Weights of a small transformer language model.
Architecture: LayerNorm before each block, rotary positions, untied embeddings, normalized queries and keys.
Each number is 128 + 24 x the weight over its row's rms, rounded and kept within 0 to 255. Layers, rows and columns count from 0. Numbers have three digits each. The size before them is the row's rms in percent of the matrix's.

# v: layer 14 attention value, 160x160, rms 0.105, rows 154-159, columns 80-159
# o: layer 14 attention output (transposed), 160x160, rms 0.167, rows 154-159, columns 80-159
# up: layer 14 MLP up, 1280x160, rms 0.233, rows 0-31, columns 80-159
# down: layer 14 MLP down (transposed), 1280x160, rms 0.221, rows 0-31, columns 80-159
v154 072:115141118152147135162153191092147093167099134137114123101148111132093112135130118094138103133142131125108151128153129156106113150134140142129152118142120147135117134110109123140138128140122114185163146166100216104142091147114120112108127192
o154 049:120103157134101135089133139151090122119125125143126098139091142125129144109142145187122123143131131122157142117118133157153176146139087119127102107113168078130148088121132156110176134139116118128124108115180087126154168075112158154126156094
v155 075:150110122096138123117144066142128169106139164142103142174102156083170119151087116158104117126148123146119123124069183141145134165131141145143092129108107141134136125080176118136127108101105130076145120092146101154118141141117140137117136122
o155 066:150148110166114172164102143128124142143154096135158147076133143163110121082163179105120126180092105117137135115135098116133120114153135138130157132133132095123131160111112128161103140102125171118143172138171147117116158145105115124120134102
v156 078:093173129121123129106124092130144143100104128143098140150086125128118140177116116127131128128111106122148103124128143104125127138136108122123148181145127150119155114080129117145128144144130106121116150143122166085173133118087125108106131122
o156 055:146108119128125140120138163116109139152133107147168105129150115119165152098152131114138149145157111147090144167063182112140116136085087139117095146101105091136129134107134129132128094119134163143105142143148121179116093180131132135107094104
v157 068:149086100142111183129104160130121136154116126125122132132113122122148138216117143078147146142115139146145108126092117125134133109135131126142163069126141119119175140091158113117138126121084148098117127084141082155120136107091115131158132139
o157 049:086124146103114081117107118153147120136106115117113118145158160138098131136121097140109104147096123134141098151151118118163117152111133151075119133139082124100130125119117165115077113168142103131109104117062117129111147143166091134104144145
v158 076:077118133150124074105132151139124153107191144116119135148133138096167125163111119152110161129160140134153111125108116113152123135127141109113125153140126123121164137142134125131107103141143136042139107150140098125134163116105128126149138131
o158 068:107141154097120128126132142121101107147106077138159113153123119156107173165126096115115091123095095126131086152162127125139122156140110131148161146148130165070100159093124067102113143143136136123099084102093177136143052152129132103118122169
v159 062:159085103140144111098150137110129116111134144131131158091121090148199161139152112136104171130164128121126123139076142109128118115121136121120124172131113122125176131129144163132137114161126162099117139102105102053149087158110126176118138102
o159 045:124162140087101108145109102112139160184123118116141109181120146113122155085123144119117091156124130145147125097113154146158179167130125138137143119145146147141112133111126096111094127124134155162139110138123150129121105111081150105138147123
up0 104:146134077156131156181109134105143165143134138160131152130129145121114161084094094142169120105135123153109093126110172130159138147107092117111179132173106100125083183110122100140168103105150110116135136150162126090094130130099082115163138159
down0 104:139148152089099148054096115118085129126121168139137101159112173146091124125081130095134109129092149140131118095154127153098134135130080102086135115134104159089149116118116148151143115148149122135120150158137137146136148148162092116145103105
up1 087:103097146126113134125160156142109157143130087116149112131088115158139145114115157119105123134089113128141081104096116118114141107172160106137153106113074137174094154141149146109176115138182135107111121120133158066146163095162145152119145135
down1 076:125175133126184103110137122121124080119116135145148148157117117124110132150129110167147133102149121092144137172173137152145107184113089126088132128076113133110078115140177125034094179118102138134145115167126090173137115157125132150145114134
up2 079:100116071156165110166166101144144159143137131151147163129152129088153123110133145167109157130135098118135144114114135105143124096117109133177125133117109120108141132132124107111192094114120168165142111118161144131113112128172126082126165134
down2 074:131179182123118132132147099160114101115145113144134126160156123118144194141154091139153108155132160137144130118130119169110128104080162119095141129124105085152116116146139126118100101110138116130136118142127086119131104115149141131145139108
up3 115:130113139134169122110128121087158090107151100099137115133093058126109141137119130113128138099204128121124096100137146151130118116145133135170143113128111135125111132126137093117132152124118165115118095144150097143108155136146104090098141182
down3 119:127158140122084165111137109079103117125132149126095131139111167118130145132128084086121137152125178173136112080097165140131130139174125120119061138162145101067140100097109130197152123115134112097137162094124135146123140087154140108135146143
up4 102:146095124135118180130141139121149091097164122131140113161094130130126183156147132135121115138117082109130103146107140113138134142112084091164133164138124146091121097143149101121132152173112108068146123137144112144092127108101162086114078140
down4 101:157144140126155129117137152107137117167152130151103130135123117099132124117132099128147084112145117129132091188124124127124120105155103152097083096156180098128122121151108080133140157171143100121176106139141135101143137120116137124130095105
up5 098:105157112131179134139143155129107136123127138144181110155138091099121127101123110118125113120155091134135068115113177139134142161139102131126164173136103128104112152115138128152124174123152149106146089116145074145162115112100120131148108115
down5 101:113112140151107125169125124088122101157142115128093133167109170108114142161155159117169109090116166172138114116151172124115146101114132158130142142136147118121093132124104142133150143133136139132138100129145147115126079160120141175123090149
up6 105:110109095134108138135114080116124146093140132131129127110149127144113097137116067156110133131095110131128165111131110137131124139107109120141149124152126139132134148128158148143144107146132125098104111083107156181109124180149149140119082115
down6 107:098106123091117130119113126184135148175180122136137150143110135134112158117143135095106139176162169101166140113116091161110106112159132156121114141154101106101170090155134158105176084118103090149150147101164093190128118124139100114150104159
up7 096:123147139146125082145101118140127132101087070113138116124143127141078151125147145173141121131114113155101149124151148124112147138166116097138154117147122126137110144094132157145162114119095147135164117106160110109121149108134128111142079098
down7 099:166164091114117096137132108160130122140085127100147109133117142110106141134128113155142124107129129180141167111133112117126123113118080085115086121124153094122158159161107123120135115124163104131083109121127107156122122059101136141142150137
up8 105:141099111162133116120114121092148131167107142107158145143172080160146145137143075131135138126092101115165106103137125123191111155086120099117161167130119153145095141151125140126138151140097155124102116129150139132105106112113151158120095106
down8 100:158112164119126123148131114124130133127163110135103117126141125124098128130126128119099076156113130158139121100108162109150082111088145111125167127090152120146144162121128140045149184135124116142137146105128140133115114122096148137137134100
up9 074:106142137151128194140158113155130095132163126115154100129134105172105105135147106090139113139129124097139136123109132106107148121123135110153139100117154123129165134105075131120127141152202141169104108100128141117122130169106127134191143084
down9 069:161166142149124140155130102124170142111128113133153104088159133127119115132150089118116125097148097142169113110170137144167117127148161143129098161115160134143117122098124160116131136147148133087163115111135095110143164151136165105100154139
up10 106:077114139143169178150139154098097082142110119092150105148145135146118105124146114142128142124118114091103083086134126169114137121107121080153132130134118135112086154140060081146120149093141108128083143156118119142102148151114129136145135118
down10 108:151132138145080133133143135113112146111171148189120162131115119131154130121111165144127117146153183107144149111138123149111094111165093114137144108118134100125119174085143096153121128168135133128155134111103148139135167118102124142136115107
up11 096:113142138181137106122128140118151161137109070095146092078126160130080137116113159136122118124129127106164117105181130175141089117151096152129078135155138126163125128144141071164144162148142169130129134163151154146129095132093149151124117119
down11 097:106157123125116107155114126135068149148114124126179118162145139115126142144097128149100110113117178122169096102139122100103094103101205150109128109098144092149120139151149120118104123162136119128132112144108175181144076079103123088090152121
up12 095:147118099111148117143101158148142103156089135085134127131129104124118143160160113117115174128166099104145123092123130132114138175138157136163163090126109120128144101135131100126147115167085140138130143114129108121187145149063180108147152102
down12 093:124142128154123143132132102125140161149113126140138147142121129121107136157124128117112110113114118114141119132122163157117084151183134156150130079146082091145147085110095105144150128152109122072174115099127159120134105100121108158132103147
up13 106:121150095112131170124152104126136122108114102095134136083104104142114164107090126147126156098166136104180100114169139073151137108121128129107138108142151138105110116126156135142122125121157164082115066123167176064124084170133120125156103113
down13 102:098146130127160155134082133087126108099168122128111142122164135154114125134167100103084140167095148176153118113123094156136088103120151111137095168149109142099163103139098188148144137167182103145076127146114134132112140145142079117120135127
up14 096:135128125113132171166073079144129125135124106111174131185122128127108121162145169122115139116111133159120146100101170173115138151147089136133105122161138126157140151110121103137103116095133135119085148089085148141107125125144170175121107126
down14 098:116142150085118134111150097110197129160114119148114142115099131148108117145115125131084135124097097135107090066119061124126130160154139091149138096123129155160137163119104120140110139121092129148133095158141145135117099145096107118152123110
up15 101:110102073153140181150111155136154159121091112133134167141126141163140158116132113142155129109137118150174135114110109119165128129107114105148095128141086136123135124086136120139125101163138122116111113120123123149151100126087145182176075123
down15 101:123122132147120146114157167163152129153119164141165152114118159114110141161145117151099108137116134172098147114129108116113113144142090103118156113148108086139150104149167048147106139122145106113170125130113098083171125099164128142164146135
up16 101:112126130161123166143129130133105093121086138102139144145121080174107161179127132120119119108126149101129061110152151131167128137100096123166146099120123128160120131115146145126166117160099100112147075143123172165109148193104105167094114133
down16 101:171069131155100114108101130181140127169128133139156104144182133093141130140128135070097139133116133128132123111165132118112079125104122145159146112081120128099110137123175120126154107122104162168124158153150143104146120133134102136127105080
up17 089:129100105193162116151115136063136131110105166151151117131134107196096121164130130160124101127081131118112164139172125146122119105143072151122134146142140126116150153103129110128124093117115152116121099126154105109139184093136119122116087119
down17 087:149169145119111163137132124136111129129132127131159119172082116075112154136133173080083143100118087163132154206134104147113165128176129139150167151135150145118129114114116146060092124117109115112131140137141132134131114121127097110136132152
up18 102:121124123130133142147142165131120140103137125160149125107110146117111083158136162123154144107151149113116086118149129155129117135124072119136081149166119129124143157120115119164135191172133195105114105140189119106094146118110151154162112088
down18 106:077096114138187121139178151156156120100110096127161133181116083156135141096140108121176117156128146127136145122135107144110136116129094151131136142108134104155098171146118123139084141131092121126083118134073156098145126139093129086136136096
up19 100:135136126104137140176157142124115140111140126125168136127116098144082171158085139122093134083117131145136117102111155141145128157110130102130134100131155142114153162141154149159113124085144132146168085131153108105140103163110111138112150142
down19 105:152130116145120144145122150140157172135141129164154140144142095139123089096115122185127101162123180112119085097112134177093105120146141173133150163101131123169124125142120104146191089129138169125116129129135107176156145140159038107101123196
up20 097:102127097163134118188123150146105171141123126096126136128118154151076134115138132149090161096109109120154141113092122119119150139164082126142116179126111106132092125120117124150160107148110171126125130107119107119130140123104146135164086129
down20 099:133130062146166139109098142140119117102124120161105115129116130164129150154151126106111152183115130131080118114122139107137149115117159150205175140119134124107134084127117139149083120146107127123107149108116150152096158116126093136086151125
up21 102:080134120120139143135112150119139164084104109179155135149146138105127143150129143093113139109142076112144090110125093180141108134140088132145107111136099117116170141134104082151152149134098101134153104138124140145146142139107172111112099105
down21 101:110117105104119104090135096146140106116114115121129114123142130139145177081132145129105109092150131141127144091091125102103124096112153123114162133112137114140147141156133169094128078168144171122126154095149169196160134119088138136119151102
up22 096:125081110091119163099127164130142160120104090120106177137114115134101128087083121163116165123130131139132155122150083161161138155091088115124140160128116129090161167147164153164128115128130132129147116124132109110104147124122119167140119137
down22 096:140124072165138126177124107154104106137102117125122131172073182175167155144142127142116120136158159110127112145149122174129117120175099140105112094109140139156107099135108136149115130148149101127141120104111127124139112094133095106146116105
up23 100:121147127171118126102117088132144089089129090125116137125129085105111158156120139139109103096096096115118109105123115113149152137130064137151114090139077141126087152120089089141122128148129178163126138165124069154154145092120166111137126104
down23 102:111125085156139084127150112130066150155111138117144119133109087109067129121138109131126138125111142133170123135138121087122139120091162114107136132104128122129112173111115161140173123118105124134118123139105133143162088128129118105079145112
up24 093:139071134160140095138127096108117126113107130086160203148101136127142112145150131113157082116136127102185070119184094168137165116088111119134140105141118131117138124095125111146134127141141161097129121188168122124147151152106110128161117154
down24 096:121138144092107140130129089137119130123125101117146122134118141132115113100140144135140116101079101153138121143156165135108142144106114130112126123097082085108114104171122123145126134148151129106140154089119109125109134085162164139092151117
up25 110:089122150125160161141132129157168105069142170125159179106127107124125167108131115123118153130132126103103140090119094134180121161100102134141127113146119135114114118158159117131124111083137128110094107150152176135131116134152116100146095135
down25 108:127103126121161142108128118112146120141122107163115117169087159126143112167137131151112107126165120148189116135127121151170146099137162125060139144178138081076107142104159112123132110133111150173099149154135132138139145103119119101150126128
up26 112:090131116121125158133129120118162137154137119116126130107119120145135143083109075131114125108147146123112125117132158182143115098097114128137177083126102149065113135118126144127147124103144131109166138118156151089168106153162147099132151111
down26 113:138088160130131101143155094108141150136122136132152166124115094156135129093143138114179156211098150088114142100129128140124119137127122137130163076098128103115143129151169132127120104116177101133119123096106172091134096124084148117137180164
up27 102:082109143120164117126095115107179080171074141121168162131129110142132130117132087099145105111149123128158081122102176148133103097143116147118112103174089132134179163143105134149105103170109126171127118126172116111112131145161107168104159166
down27 102:155130102138076105161103141149096181110132101124132132125131127138099127098135169120188148121101162142128091129112175127163129127123135108127141138103133100115159071132159101130101095111143150135166150148126131084133138119112114091101143149
up28 090:122153136107121126156186157104129128130063119137137160115091090126173145114158104123105130132106124142122050109141087134122143108109099121140157170117087170134151191135110110121141144141182137124100101118156096092128173146147146130143100154
down28 085:111110124124099134162137140142133143149108113160131147188142143134148089114174155074122153130095186157146099084133085114115131149099116122114184135135168159169121153076151116107118122140154131111084144116130109099119145143128121172143120094
up29 102:071137118139176103124130121114124142149145126115129088125166124147140130124116083158091128107143082158120157111148134156132060105125127136147097132121111132118145137088138145142153087175121106086123127162091104110145170174126156156133120141
down29 105:084116106079133108137092154153155123148136141128124102156152145118083097119140159118138136101138136141161066099124118096139112168149132178153117163158143113146121134131120089144166118128129146125159189112114131078144125143166158082110111159
up30 086:162126132122125111153134084130096143098131161116124205162132144119141133101143116152110134105081127112135145123131133140119118197171126124128153114131113144108132142117132116156140121102173142160141140157124110125108096152116132185122104098
down30 090:146134152087185140138096153158148091137141162143118129140118125149106107142082142105129093122110154142164146115117148119149099113186137140121152102156113108094112086123164116154105112128116112144122134106126154137130132117149118105083140147
up31 092:126145088122161116159078115105136156146106104112116145177150131127163125151217150127102142151117093142132114108140127138152128121097116128178121123132125120140123131147095096128107119126102157148132106115109130133129106117143109190163123109
down31 078:126152096129113166171144100154140103112134137094075149150131160102121128140100110105146089130109144124113122139088149148116102115137107149153124093111116185151118094145182130071132145130112149112078166125132137116137121079090148132125128131